config.toml
n_layer = 14
d_model = 192
n_head = 6
n_kv_head = 6
head_dim = 32
d_mlp = 768
vocab_size = 2633
activation = "tanh_gelu"
norm = "rmsnorm"
norm_place = "pre"
norm_eps = 1e-05
positions = "learned"
qk_norm = false
attn_scale = 0.177
bias = "all"
tie_embeddings = true
parallel_block = false
extras = ["capped logits"]
init = "normal"
init_std_qkv = 0.0216
init_std_o = 0.00408
init_std_up = 0.0216
init_std_down = 0.00408
optimizer = "muon_variant"
lr = 0.0101
lr_mult_o = 1.45
beta1 = 0.95
lr_head = 0.0152
warmup_steps = 200
schedule = "wsd"
decay_fraction = 0.851
decay_shape = "pow"
final_lr_fraction = 0.0
batch_tokens = 65536
seq_len = 1024
doc_mask = true
train_tokens = 253900000
steps = 3875
dataset = "wikipedia_en"
Each number is 128 + 24 x the weight over its row's rms, rounded and kept within 0 to 255. Layers, rows and columns count from 0. Numbers have three digits each. The size before them is the row's rms in percent of the matrix's.

# up: layer 6 MLP up, 768x192, rms 0.183, rows 505-540, columns 0-191
# down: layer 6 MLP down (transposed), 768x192, rms 0.0863, rows 505-540, columns 0-191
up505 101:159119154120147155130163106137147065125132149121148142116106124156173114143108127144135119124102188122128147118132150161111158123139099141185108132184139147066103131173090150149126127125148142130167088179181107116137118129147111123123149099130127114120140137108117136164064148096160147155087126142137116160084119135116136123101156116147120138165108117163118124157165146097097117129120156132105102132172114115121137139143133119135144066108141138123145094117151121125136144145114149150158091090162111114078138104121106129165084068120118116128101150125150104123109119099117135125
down505 102:075143116136155105105152103158099129108121095131117141091141169121104099135127112121140116164132105125137108173108145079133074140153112125120137144115111110105167092165125121123093115142179104153110140150102112118117136149134118133160124141120119096124156090111098134141164157155158147090192119150151148101118155162123134101132088113106113132100166069145105133134096141134132130130125118081154125148166114149109150058100144128127149147110101160155116105127108099138132121112131173104063131121141123148164099155119154160117120142126123069163109108123109151106147149117140140119
up506 105:090145142144140114154142098146138134147135121119112118136146140089100143103137099149148167144126087124113179142133113145158126135124104159103128184119116123101131135124133090162130131149142159098169125103188145120155147131133149120173163159131158135128127108135057168127112088135144125135112137118119100125183142144126131078130132157137078093138125109137126142086153082148152102095145097151131120118124103159143097130067081129145121140144098141161158121111153148130165132091108106119148141160152122120147172117185117116112108095113153159131135146134120133072151145144141167128
down506 098:141152114118103126137113145097088147146115120132152123112118145120082123156126094119085115119110106142117143162096181118055158142117127051113136128139135139120140131166163105093130113130126127129137148157072096149124136125146203119104143165113161125121094132169106133130100171159120101142121140136139135128105088121092142130139123151099101125125153107166158129118108128095093120084097150136102138165116109156136093140105129138097159122150145078115110105132138117200142124109092086120129135082119118119149138149103109128147171125139117142095156149126143107129150098140112134107
up507 089:087160132101131124142162106093083127127146120101143127107087174120113135128125164139112135134125121149132129075124105129123112085104156145135089091109126164124140109119147141153085182151144150139152150098173135116098164122139116118139143090127180132152148132108138140148145144146145123150143146090098131171125131140109130124152161131163157143100156118132059163095142137203100112123122130136140098152122102139139127111119127118130130166139139122154194138134139123109112166106108166109156108129173130081131112138141116130156104115173127130100083135142112145148150106152152151184
down507 087:135102093107116133129154099107143114107110144126144125139162124133152123118144107144144125160102113083153182105096140155155138157161144139144123140139118167115143148144098123127176105132099152133136100123125132138198094124126118100154154104139157103137179136148153104097117133119166122097124123111140143097123152141148138135142087149109143144133143147141160134121141155177101121135139148135129172134143193159144141126167146141110147122072127132122164130163141115089165090160146103126171128115076106121150155109141140162068125101106122114148158168096109094145121190114090131125
up508 075:147124094111145122150142143145140131102143104081134140075153171115124110124144147094112119173128110111142154124084122152120146156165083138162098087093140140176137173141119121126101120153067157142141121127077113139135117164139154150118111152151134120155088114101087103121152133120145124101101136116145136103118110140137138137127111091112139150152140132132102120157125093141178118127125102125115105144155137122147113105109089129147125190183125169103137143119126143098159127194140117113116142089115126142078148070164144084132126139127102122157138112129127159142129133148182145159
down508 077:151129088112136128096102126134132109138122083148104094150131100152158168163077118147111135082118108131135114160151132154132078134080135117132124102145120125146103126166104158139067131129126139130134144122123130119099156154127136121108096140118147121089117143136142133129142145077088098151128108139116105128110170110159120137108133165130117134124083130117135095110126150126105164067138129144144175096103139178108182162185140142145177080104159105164112141164091122153126121109099110174133118162100160162134147130107142139133090136093125158140141152151092129122154126116148141142
up509 073:120146117117109089126112109103136087121100112123136174109167106120174121115158088137136137089102116109169133165114147134134172135103136130124120129140125109146133094138143121115139138079090113116106186161142081131177116160122129122126092179146118156097140170162102142129080110136173125087136138132166101119171156140108064140109093129128118123159130144134084107134121154122121136116159138156170126130149143171127119109056101105123096153111122123124101135155110124106129151116129139128132117149115126150155073100147136112111134108113129102136115122193119147140135129137147122077
down509 076:125155105109165125110122166152130133142109105124145100122110113147133133158133190142132143211135105110120167094164158144135089130134148137114142101120100180120128139123080120166124092155117164157134111070122146083105128081120107154149147084128160115150131096121137123107103140123145098120135079112106145127091127134148153136160135157122146119138123135128170146137141109092136155119077129117127120105132125145136115128135159143120153111099120143147146105149141132116115100156105093166122141121079150106124134172146133139156136091163126178115159180125166133140127113169089141171
up510 102:139127070125138154106153107107084111152127142119124088111132095122105155106105095170107114129128158120161127095183131131143122134089133116097139158107148150092136170146103125113128149152138134103130112092124094146132082136130151155129114137178109092113122088126131089136088123114077138156113133113112156133127130146140141158161160095125092150137153090122156141152091107140139153142110122142089160128120111113114062070117160125143078110121082122095106114142115145135126130127121149121146128140113113100075137109155136101145147167153152139165113133081167132094114092108141145153
down510 107:141161128105110119129119107151094092091120139096144062111089148127148086145141104169117103151128142138114133137172093134138097147156113149091141132155110130170146107157115121170117157132103140115120120106130132113154096152137082110116119114128118101181165085124118149141125108106137156110131065134099104141139134105115068147128145142121134117084141110093157117090131153127151157130165122103143155101142111125128074100140118163145130147113143101096109154140102093150115092121146108118124157135123175128143139151114131105144104165132143146189123135154119122167105078118136151078
up511 087:099129106118127075101119164140131114137105122088147127179136081133095149136128136143114127108146120115113097129117093112124090129140164178110111143133120152141089099152128125191138149118099109128124155147120089154147169103130087147201131134136114108127148139092109184130153084170100112127105108147161120147109099143140171125183125141130140112154107148089140120159109148123080166120143135116118167130181143136092129158148130118167103180155141101144095138105108123097131125131118116157100143107111114133148090125135142120128158104079152135149124162143127135130112094129118138118
down511 081:135155126163119133162106071144118153162100097120174124115098138132134087153151164176143135148100139157112122113116154168128135120134119128163148131091136169148162117170095126100100102124170127126132118096152132139116125108148125118085127094107166144080137127138107122145104150131129116143134116073109123158127125122102124155120153122121133116143134103143109121097083136108166120088129138140118090114094097125131143118130134132124108115102103120122173064111120107087120169106077084088085122158135115126114126125134117137168111139159146154108139100125125197156130128158181142169
up512 097:117118130133129133135166064135167134098085148145120169126090127141104098132118115152128152154134130133114149140129154085147114165119149114162164070135112162116134098158076150136145101117127174128130124130141124117125137115179160131102119099092131119145078143106098126126133149095137140146089134107105139112103090164103100142108169160158143085173088147117154130121126133136129119120148104139112147180117153093116121145081115151131127103136123126111129178121118150122135081111112126161172136162119138100167109172116093089133136142117178125143152124139128169136137139168165118152
down512 092:134140124115101067124163122123134126122129113117083121105117143091115129125126124093169181113170115131084132122124118116114128093150129091106168104098152153147152151132121161151134102136126145151099097133130111086108135121152104131118122108111130121099118144119111131067114113106087133081072133146173144121128112127132147140140155145152146116117136087150163135154125152105113128115121127151125107123136164164131117160115122120135132143120188180175153096149095164124134080130150142119126135138129141107157076146064114133140132147108081107197115123116145159128119110182168108117
up513 102:135136076136162139125149149105173149156161121102142168093121153136162136110139111122148146140145114155121160126135127108104141133168136137155147176102117122136110144110132135116158110164113124167119099151153116128094119126099126168147121122133099090094150148127123187116118136147109112151126124119081102105135128106103156113146089116131141158110163128153118068181087171161138144133128176133118074128126102184134112166128089111130106110172144103098112170101125159170125096127118154100135105105121098112113099133100128126151110148107168116160114118132137173096102123098139126152
down513 091:143130119122122094142122110150141149099112142125086140134126148135127136124139175121152135130131130122142118146144125127182135188116160159157145123104133100129142136112133126131077148142163099065194082138174139140112134143144116125107099141132092115147126145066155109139126120110115138120116146081153138117139142091109097179093122144126170142082142114134130064108147115089154133119148121108111150100133117123118106129112101140075135123192133154121141151151139116130074114121164150103158095122130141130160144142103147133140151128140088072092133171155123097117160156129102117144
up514 097:147106096120119123162110124129108109144145113123150136167125120169170120085155080124143104131111136125137132143126182134111093123151078118136126134107118158112146163117131136142174133145136143104107088133121064147123156143103161109123164122127089128138108182147143105123123143119108128082135087079111136106120144122090099119108172117130128101128106164151119151125134079122128093091141142122144101128090164111152115151116107124116141128124167107102151103144079104159142115159108146132114136156132129115098140089141111098186121147121134129177147059109179128151124098137176121124
down514 091:161135096105106129135102123108171132111139133124146151097109143095119118144112136133142137110114105124149155124115098137166111161126139130131133082132105134104111148095142138118124124085121103107165134102093097108090188149170135147147067119129149189141099136106149068131132182119132146148098121137131153138109140101139152085161134114130113156110141095147167103133121107148192115133100168145083167081069112133077140158150125146132130086153094099145102090101151117154142109114128133125132104144113112155127138111156104126149146143092120110126170119145125141111144132141115096116
up515 083:155137121119093133124119111156104125158133126129133127137121112158139156104137093164192083157165098142109123176116092144136137159142111137086137169138152101142124110144113140121125143150156134108122138144140110114134116143099125159097159150105151137103169133177128164163148083110089140134166072100145108126098128125102107094115120149076169139135109072123101100136153090122170101101121123091165104145158150129124120123158124112099158119084134123131107133120152092162124135106103090163134117107156131094151115093126125118113106138122159147097127119084099144091115138176137141102
down515 078:123098102162096135142153114151129132093124193168095125134145128117111110157147153126120133145095109149128185120114151108138145131126131083155132155132104146160130122124145107147128077095130127165122139119130106117117146137157135157161119128121130120099067135118098109163130162170155118130094144137118128096089139162148129132167109136148083094068129140136124113125075115135118112121111118102115165124110062145171157121119128123144138130158146051078098129138140168101128153091119159110120090115140149154116127161129142119108142104135124166111137169118111160128129119088105122159
up516 103:068167125119094103116146146140131076122091163123111128168114139114144128125124126174138104136171131139101116122153130134144147125168142157115115135159109086125140119151149101125124157145127148147120091088159100130085103156132082107145168117153139131114118135068160076154101161146121145110131150155156124124168097077166134173133204116139146112127145117151122132067119115116175120132131154147117109150134085130132136119112110091132104122098108136146124152146127115148100115127086086135151132136111122063156136109164124102149132105126136154125135145147107125108131090104109123117
down516 107:096134131127095110111124154120086122121138124138124103109155106146112144126125156095122125138089127108145155120162123152150117145086146136112114136123173173107137141082147136115155109132107114132069077167083128101124154098155143112130123127128100126158148114162104121127169133120068151084146119102145144118113080141147113120165126172139116198150116121112152142100148132120085115145079088113124147099091099134115133110169122172149143126118174143130144103117136101121127153138095116120128081136153105125131115114142162156118114174139132147153118124144127103138078087112165178158
up517 104:109142124157143076140113107167142098127135135087144136129152109115132149076113099137130112178156148122136142103134128140086124091128141136152105157132110111144163136130162115136132147146138147167137132138104115131128132143144124158158089119145117100088090080109123103125103111110130147135109146147177146114145120137121160093147148144106099117143167115121133120145115099115133108110096137137092124123135123122181102147136114134137135135171138184119119185160141146107114121168139110072149149094171173108179131092177184171181142108104117102145125121151138160133151174129135098122
down517 095:100103136140071142125118118166121093163135106110126110126149152138101112160105138110099129186175191122093124156124123105132112140152144106103146155131150132118097156126130141156122092094123135120167131086173151149092130132139141128111101139119089160129124174132142106165130102077133164099110117101080123081105139159155146099124130081138128140148171104127115129137088106096094116119145131132127134121117116107093120101139132126153119130112132136178131100130164106102113122138158145173088106162174098103147096159099124126095063143125138120093147148120114155127136119126122108110
up518 074:133117136101146089107133117138154169149122134115143161134090120204109089147121122128172102129143160150120102087150111134144143163125131110086126120117092159131095088141145139162161125158115144133130152144128150131129109139140132112142141095150114127154143150079151134134141117120150138174076133138145148111091164135124135104142135144153173115094177147130101140155120151161135119161158145112112110118093105112145118147087112086147145129150131146129129095127108126132133119137089146081096135126134108099162160171093131111129095115163115121116126146077087140197146057119124125130
down518 072:120158124124092123160118123105087091157137160072104108137102100154102114069087147112151134115100115134124134136142155090117137120088157137136114091154112127100129146158067121090152137080152079148107145139124129123163124119102120115174118179143149138138096106151111133086126129132146172093126099200127142141134151114048127139132142114122115099139112126101171128122107113143080088114113126121145142097122138144077128098126134130118120105111109115115095150117114106118133117111147102185153159105117177111131127130124140154132120132141146128175090140106131123123126141125151133130
up519 087:092121113167128059169098135147105086178126088122123133086114157147121121095140135118137140112109088131090154156147119115105151095150142093106136129093120095123110165121127100147124071142104143130117110104139117134126115108102115143123167127112130112124106074113149179126107120113117130161151161105179117133109117141115129055144133135154114098147133089105123129155121172122088104117129122133117111120117151110120107138124141103146177135151113114130089157179158172182083112170129121149128138137091139129103151122170163125110128141130130135139122150129140155160085120129093118138
down519 082:106095146120100128164120127147095120099122124147150131100153133116149102163148136141132111129073139094132127102117125127144086125103139121135105119155101116120126177111155143126101135097124105134134079096128108150128108169114112087128102140155156188120139155122147088167135066097120116130139138138112113106116148113134134149137141182141127148093113100154132128122131172122153094138179120161165092142087106131133198121145093123121126148123116154177103163108104143115154127131150149122139062116157111135151091128162115134125144104097127120127198130116109137109182122118143151147
up520 100:153120123100136107118115106080142130118109150107129164128087141161147110136126113147137123161112123175155119098116146117103138106126165135097125103128131118128099140153181134133118149131160137146102141141120119171113094144092108131104143115119095066086134124135133119141177127145121168132124141132118130106162143111138115093104148149119111182148128131134159129138122122117078106138192113098117115137131103132129138124144155089098136118153124116153110074160133081155149089127078106113115122164130101160109174117110178122157066146134165136162165158158115116120123080122186139121
down520 101:157148118129148154170123098159129138108106170112109114122147104075148114136112101101137178142168137083110139108110098150145133141095094113103164114131091157123141117168116116089151130140095113152101156146113137123133128076112120142126133137124130161121068104148117144134175131119158137136117154137154119122130156124098105147163116156125130135104109093094116136138151078121126137171141128129144113128112118136152125139148128110149118162120123133123144170159130072147104175118166137170117175121068162094155130162114137146144165157153077103147078108153142120101105129159152098120
up521 077:118107090112118106118108105147107127136127106112094124109098112145144143149135117143151157125089123147136116136139151204110153134153127146151158133147182088108136105123141105110168136136146141144125117096105117182099134092147147126112131100119159157142171140149133097097083118117170154160147161146137156105089090104092097119122132088189155139180143119089155142163135126124122125103133098125101141141121134100210140137140176119134145126116175123114115098104109148141163094150142135132150103145116098121115123098110151145158121103096147105125144121156145138110090112162117149142
down521 074:090123139105157113126143116108116131107121152155074127168169133069147098095146116099137096133133118104139141093169128101170126104124125117130090097064159137127111144135140126146130130140137157122169118108119136098137106121135138138176153161123103126128128134107131145183161124114123079141099147089109118139105176137131127109167133138128124128096160131146145123131129123116113083134137136108074120105087130132095136130093096137164135135148076102155132106152098114110112180106131143135132139105133141110131195132130105089097097184178153132119157113084145150155137137120131137095
up522 131:116088096170105116128138179109145149101129134132144135105141103145097109163085088154130134107103145130124150133130160119163138130169131148137133146101158102128124122145058127133147103117121133141109143125065127141100106162163128133142083117127170137141128092123156161106195129081134179129141140122166114130137167106071137122145109119158111157110123114133135128102106102159130127143116080145097115124126097082166112128092146119115101093128157148088102148127119170144125126104149133126138145110132102132135090137113167077107160137130127100134146125123125148175075121158152127141
down522 121:131117131120157117119152129132102106130107129151125116119127121151128097168101168135122084124129103140089130161157125147149132143104094116092158152141122125136115142115054119168126100098089132114139134081137105128169106176102158116144100117137132125155095185083155079142104153111160091124129125080111156155126115118154162112118150102121095126106113116126086145134148160118094116127133166115125151131132146120123135118089112112143125112144157155028110143123148134123141144083124121142185153133127118120165182157119117145117110163146113113129156101105145121102124097095129132129
up523 104:127107142147153110104140151080109133108123119122154106129125113158133106143133094142094098105079105114155118157083144120125118133177155108147130102086153110126078134177067134158182124114132105111130093142150123126137090153140124167097101147129121136109127111126112144106143184121108140148141121158129154120090120128107123110148133128170147094132162126117103168140155108139076167137105095094110157110110105108120099115161182068111132092127127133110104130111126140077105134120129119145120156135110094123134137133116154099156120136098150122076132087114119142155172095112114136087
down523 103:116095189111110106172104107145130115143082112135162098109149153134083131127131125176127144154166159129111100108158139114120111154113068108131126139119113092098110120110136082095107144124154150105093121139115127112164145149121109150125111080141149140110152145102147113157092122188148099078140173094097103149126117110168115138121144152109136148124107144115157111148114110086196112124157197158104112134151159151147148107135129107136114129083165127170147122150136135113128136109152139151118128169084134164141149144148106158136142159122128128106107117126141104106129142105123138113
up524 113:158124134119130139128109124161080099129133163096120127140150147163111114095074146111168107133116099147135132168123142143108153119121169110080082160129090133104154099113077145164135141128128090117093128100138103144149141156116086094165120115165137108102123118146126113096129120081124152138134154102134051114116106113134094111158122097149125152136137061102138124123120179134165163106111123162133141135115163098119115110128161139111174133140155149104149125182120162127120129106137118147134153117137099136104151118134177130124123132153097120123148146179132162140176134141103120118
down524 107:151125114160127146075149134085107145140109116154158098134139136124108127137095128143154134107095112126083143107121158095165115118129091081120141168123195139162101126128143131138096116148115174108123134111164143099097123181132164147127169085097131146129100089119132142132121134134071127136147080125117137084113090136146153105147116101135106125106149156103108101128097108182191110109115185136112124119127126161123149133129147093116120127131121072140119116112105110109077135129152134081101175131153098133113112125154134129139131133115141108165150153131153126132138079128142119147
up525 108:146152157120184154168139139122104201153127119113100141163149109153106156103146124155160130137158181129180117147118103126126112158135139143129116134150088108127132120179165128111142158080113150090157139103131118139155137111174079104098132114100130117120154129125160102111154130110120114155140155126061117096122130126128146091102154115142106154112123137123102126148117098147127124128116083104125118105143137119158117119102140072162163105169135158178160135155138116131171138116138110129107168124112134126166104133119147097148132094095162070111143126132119143113137127118141153088
down525 104:105120141140110129117144138168120093152148128140152110132123157169104111144144125149104113121166138084120137173096127114134106118106143156079148092056150130105105129138147115142133128118116133168109121129133143117124166101125126123143110091086118135111167070167180185075155113183143110129104109164110126126122136146117130095172103148147098118120066133103101118111133135143147113146161145118142145107122116140164168161117099182142118125087116110123171141125148106140139139143106144122160118080115121121128156126116121102136132123129132165118115198116110123102121146163127126085
up526 121:103134175097113132152112156142162107133135150143101148132084143131115120146092138158139115150116144141096102114124122078134145140106134122117073140145140132103109118107140145165146151131113150085098130166123157102121122090145094117109128090123131115119142118095116135116125118175130106155179142146110140117130129117147129135117096111109185130144096106114121142119079122089169090117105139096093157118149113153108136107142093141162169117124152145145128164155131153134138100134178083085169111158152140105141131136129076152155076112092174145109076140161148156166090111142130130115
down526 118:129112131128141129124076140104173121109173097098158128092151137141094121124140199122172123131120126110147168117137108123122120100149127109155169132102124145085113086084094118130167160141106105141126108140155145138120140157189142134139108089136132124169086144101126143098149131130152077099151142116142118140175116117129113160131142113104114146111112107092091091086165093158124125137135122108113156099149088117150141137119115109116088189125145085145124101111154142141112133151156115118094115103118151120102143132137119125149141124126141168160125118135113123144181132102065093136
up527 104:157113104096112076137123102144184092142113134107093145124144147084152107153145094152149148147128104174179187121177119143132110120096104146138103112104101105111130139149134110155137128162142170129171093156156138114121102115112183144141089129148144133137099107137131126119088140094118126112114107115113146145129136113116130151139099131128128132134130131134148132103122121157121102163094088143113126098152105100083136112105140106148135139128149113147155140104133137162138099121160118133154096125133094127130117070179170125154140100157179089160158146121143138077124159192117114119
down527 105:087126109151122143158159128090092124155159104146151104124143125099142151114158123110120157105129151116097119110107137144141144125134152111160111158132129139134160118132160109096084115086143136119130142134071149105134163156106164107114132112158150087134136167093112112154072097098175170108106133098072111101128161137136110129128132111179136160141143169119118128158120122126129080144161160138131108090121150147128129161135104116108151133116136116092122118125149119123160110104121126144121124122091169098111076112152105161084141133127129147172182129140099101145127082146162132073
up528 107:140086127137098108088115154125115139132106098136087132131077164111175102161115146154131181136145127106167134115080162143102126097142114128104098116105109078126092147088127138150123140105134134165112128101108108148119135159121149096087119116136155119099084138101135129158100151079133142161149110127139133131135121132101130129143101083105113166162122114126147121102124129119112127145138135085121161079137089110130090114136119112106168123072124194134114132157150117102159130122143147124137137114110120071124158124141155107136133109085165119113142159174176141099148091150120146135
down528 110:141154158127124149154124112107136093079123170107140079136132126151102064113168095114152112089148118121136137121139153140145102157177099125124127114120168121119124108170139128110133110104128138145138149106175124107140126116104164112145146135139150114133133163169102131163144137128123122153155123149099137127114123121148086121121149181150110136126149138122117132157115107177066094102139126168138084150094113089139131093122123119149115136130122158139117134103093140127109132123159131201151148126144123134140052089128166098114070108185160140120112129132127142168129107147114114156
up529 098:132127082120136106146109074094148135112135153173145117092173132130133140138109128105145157120110162095129134110138129125155129124114099142149117116134139130158128139148101073095123133121176095138123070161159138136151096098144068135129102118114108101086077104126095111172159108106146110133140164155092153127127165103132095108122147146108155172073127122138117153124142132119144108111136128130122105087134119084154148128140125107122174093124122137140090102115101097166130146099128138082148114152134102114160115167087081150164129170120124109156141090128140097120158129136153115131
down529 095:054145116116133116106147151130080136134155151128120107112121144128138178114091147103136087095143153088117081148110122166112152101143138134173118125142129117114109117116157149114157123118118083120130144122175129124087151160111144126173148120136094143095158146124128109113107133139111159137124127138083085132142120151126109123158118153117140103165134183120125091071154151155125181150135141101147095171131129128163149163131134098098090151109153099132139125123123158131108116121142147123087130092157053114115127153135147165109126137136131175129127130150133118123129103179116117082
up530 084:129118172117123141121141108085133140102087150136105168147145108100113109137175138129084119082152092135160081143154112126123139101128142110096137124111133096114147147123134153136128157100134173118177137140124108104145176130110121151142145111140171102132124126098110110120097107173143123114134133121134139117140125175086135127144120112138124159122125125119106120142107163140114189115133162105178122109067090112142124101128149097143168137147098171118081098125133156107160155125128144082169142066140132110140142147169140152142138191127135155136128128134115149160103075137152093128
down530 089:111136127133126139131134110102115087131131136193129147146115108127120101109103168129129131167152123150122119119149133079107154096108147135160138117084112145106098136111116156122114095117116077150130111137134138167143137136097125172136164108088121134146103104102113117123107086114113121123169104118199130113100190074150157133113124164117073096118128154110105119183122170126120126105146104145141100123143132098124149162108122094133107099126113160175132117127100137098129115115118111161102098133166134129176135102133115124145157141117138153122138173116191153090150123150140106091
up531 083:129115141092079122127119179120131118111102117135142118169124092137121121110152093128134085144163103108118117109128136166129103135127115132129099128133122147086118124122096139136139182116127147123129145168187133118148139111157113150100117151134128119182107132098157170119131126122071171128115078099164108129122125129124121109142174131155143136151071129102093161147051162153082138081116123105115140111120085099152114115173154148114176124110152147124146130074134151107145172190134121109130138140156134140122154130131165112109122139147138117121118135125107136114160119114118093161
down531 082:077103129143153121095118157130137139163140109131134124128110168129139166140104135126114140147122164108118157134136155151104186136076156125155121101191130173139120133106138130111125133111159092121120127141100160151159105112106096138123117125116121163145102122094060108108149103113143164129145177137147148108105129118111140117112109151103093147150140092129148085106168126141153190130123148108137117102127142152139095157094124099113083126144113077138102152133125131150096139136092089109134161103159141107132126120089157140117118126143164113090129112148111099117156096200155152130
up532 092:143142100101094136141153165120123177142114151107123101148119142168116149139070170171157122155084134122166119147127127152095142130136107113149156163156128061139109126110131137153106135121087145141113117093108118109147152163113147119106092179114152114105144125134119117127102124156099130129112130142119093126142161117092110148090081104098145110131106156154156109118093128100135107122132112123100129143134081166169121136114117131141128103113136106137138149128102112129115129109155072119143123082126154121124116099140066155149124085137143123118099107105096090132116067166154180155
down532 085:114131143162123181148133180148115125105180108138147131149113090130081141106134140095176123153129119159113089135092134114111131142124116143143159122094180118098152109148155149147103146167192131099098122124161159173150113100147167126081121134131109161100156113105118162134083134170139113149114113123115120149141190119133117137138135156125099156097149112110108155149142152137123121125140133111107107126108109100092137129122128120143109173059147123107126127126086153093120137133078132146145106108156117126119094099112129151118101182105119123152145133130123129070121104141121162123
up533 067:158121102136135156121128119101182136153176136107121139134167119146101104146114162135146127107110104129127115128145137156084148167155126103138145164157155108155140125164129148135137086145107126121134092109154144130112077153100120135137138141125126134195135141171174129108145113101139134137154118147145151168151124141076125131125064145127127126154145128139120089124144183117144135145148114161115185130175131126103140146097145125146125159132125124121130113155073110094103089129120143111138161128107114148153090107143123182138098096118133096112117161160129127078106178102153077140
down533 062:135138138160166118089130140142047147139094136127105116176173172161185090128143151142134118146158129113110119119095115159120092084112152125104111117163127170119112098133155112149145126119103161103123130129140134104171124085125145152143115177129100134114077133110129125158088149117108148107092111148063099079117134142140138140179158110118174150141136135097134144106108100131097154142106123102136086162110122146107099106139131128128137143109123144108130108120137114156133145105121086139166131121118148126117210156131117096143141137103134131151110123148137126142124152108118157116
up534 090:136160112123134105129142136124114093123115093107114172044131104122087086158092189140139123097089078109161150163157193134138120089124123146136152144103135158070137114130091136168150123172170138147102177174137145109084123144131122171097117143131146115160171133147131121107106091117107133069099134119136141135108149123092131155136116123142137102116135102162151134131159114119131112118109156125106137130142112118126148108119122123126117120134133158104116135128128143172124152126146140156123114149107166126135151092162124131138124150121090117139103162150185134175142130137117144135
down534 086:126099131175105102130101157143150104166143115143159119140118122145145102106162141143142145177139133076131108131113100128113157074123135133123071086132147100141173134133107127114084096131133159095115150155126129136154134099128123132123133121167108169080085144082135110118094166135115125159087126139102116123087151144162172139125153144130126103106118159113093108132158108134112157062123112118152099095114094085110130170096135140126142110102120095135115105106160104158111136128109100158105087149115098138131096101116136101104116150078135113082119109114147116108100120120102137132
up535 100:123130104154141124113127131134155083129164131183139150132101146143143120101138130103125130120117135108116141134115128086142152155154118137148131096114154124128148138131075125111149093076168089129104145119121150169163140158079181117078140140150156119148105136097123134116119140121109147126133118141121070168149124113082151095139115088107118139107139121139121091152133122095121150074153115127162159106119127099097144110063127086170120121104158152141158104080115167141143080176142135135130129166134126124118133136150117132116092080126126158080146137140106140125142138120135161071
down535 105:164140088102112178107152124113106126184095143122105099120155141098120121114114119090118104144158151120182118136119122159145122107119133159150132153149110156115099112131140118156114150122141169172114150184125126124134158106123146142164170142151113148149115176182133111129107109128170150133163134117108147139100162154122160163160121146127166125145138126125131166099152173133159070084112111132124173100133116160135131159135092105133142142124077136113098099120121118126128128110127138132113157133181132103094101101132119150109076131099117092107143123157124158133087099090110153120
up536 092:110065088150146120092150157134138126126133116123115130165154107163130118155124100132135096173131109156129098107173154126117110124127163108106097136127143165118126139112159082125128149140086127107049110154113102141095092150139114119111159118139125095153113130164106113144153095139121151158077127144107124172155137153134102151095112101156145160099117131080120146147149092129112122082140164122153126161114106154124146108130146129114132118036103186101137151120147134103143112129113129128106093093179137116120146118126135142119151121121153088121134134131099133108133085148118124121
down536 088:118113152120145115105081126148149118118119125146109131123121104102147087113146176111099123110121154083123135159129096109090125101125087086119164157129119083163141158127116131083124138148097124157176173150154120119151172136156109151146107083156122141111107132144119136090126159126093136098124132080133098100111103114155158131169137135131133088060148131171122147171165154129154126132180092118150093124147123113144160103129092128135106116190119089141131102162127131142104112130139168131146138120086121129094089126082153100138122107142105125127112129114120133128116129103129157100
up537 077:150166132079147116131172085133146056149113145069085094130150137146120137173125120119162129141135140133103134144139124137126100108113114190120175138177144099124122135135160104144145106123143147133128164105148103127116112184151119142113094108143141144121130120116117153120065133088133114135178127137137067084136118128122126113129089139070136122123160115131130152129133134164144061165089134108136114103137138151139125139107152132153143130155117114127143148139124117078134075152107095141143136164123115150113143122132148091165124140141154103108143127138170132147167143162122123116
down537 079:103115152083163137204166142118129164119125133150133124138119131104121128109162177136127134139148084148137136119142177102123100147097170119123128131145164135093085167125149130101123178133123129126137096120114146086111130113122119175139087173134128179102126123128145078125163102112111121108115127136097130130148121146111102130184120145084135141087141140117089100151094181140107088140166129119136103149116128114123153114130121121117137104149091128087110094173157119141118163141131125091138111154133149163150135126147133159118094137132113130130120135157170124079182117141152094140
up538 115:139163142101139128117155134153118118120114105157132121068113155086112133179156152136151115122130125121149114143095151132159138162098159135121133101125116158098139125164161104123127196114112125166106148114129091155127115164110129104133115094150144107121117161120127093173186107126126127136085118129140132129121140095108164131135137084111128129097095140148067123163188144131118112121101131204141132175093146124113134128138135115104134145158141137133111103102112132145100111101128151184148091134086142084127111075171113117139115142113127111155122139081124117152139122148131162148
down538 125:155148181070139162159125123125117138156146147121128125132157143138158100164122170092108123107127110091156137121066104132102136104092158115141127115129081180136143141160126127103115146164123105098117115123119162096136115121122131131127086143149133140151132123095121168114134144138144136155109142134131097086110115147104137123142157154143127131112110171106106128124131155131127141150156129143132076111169139144169117135100136123104127149140152117197134124145078144169112124163108166127142118145124137144174097091173135108108104169132099156083065119104137115169128146134169100154
up539 101:113145136118130117130136059132182111130140101126081124089150115091135082132108113102154134120077159129098130122112151127088105148119147097122135147133089134146118114164129121126129140107111114089100105143152134114122072117122152105158150152095160075119116125157137103153172129083159106149190122134167130098162148084127124129138107144145143145153130143091104147124143155135105100141162141149092149135157159158133125136140099126149160109131083134143148151124109102129135133146105109125117137163127084131125094083139180142113125162084131185130123120131104116093104144158113101141
down539 095:117095100135143169157161101133118087123130108134147150117129132161162141161115093124174146119146141119133095116122103093104095089084144081138131138108143091112100151165119144148104122124118108154091142052097147132133131098108138157113142119128100131129167177110139149139101138147165106152093095133099110107156115144134114118090135122138157123168124122077120122128141086161131117128131126163158150144079105090094112146170118135150124151149141118146149163117136171133143129103136078134067126156114141114133147150115134124137164142123086118118112102145140094141153123127149064123
up540 109:121140147149110149083133128111103127099147150130131129126116116128129142144086158138171125097088092129131104161130145099143089119096124117187124126181088106095113122143121100137103126093121148110154151086164145146128171114108125127114140149110167125107124177142125117114107125118115135148101103167120148118155106120142158144108108095141141110130118149134140122140108126090119134124102092164096149090121145101172147155137138140174149125148188078125140139116119092169165120103095109107146143143141149143098146131137142151210121113162110135162159128122160140079135117189129152126
down540 115:129111154145108143117125151113119147105132135134126136129121122140129096138078125091153147133134169126150103124114143115120082135124173092148104114148118147130124137128127179101117119132117088124192117143181147114172127115092152108121138111093118110110096107158109110170130121150118142100148131165109144152165131090108121174146093107112138142114104187130176121150097106073154144138103119145142123130104139119112150145116121153090151160151138099137138131147127108145130123121148131085128094142126131056139049161111129111135125172164166154147110156142095103124125154122178116157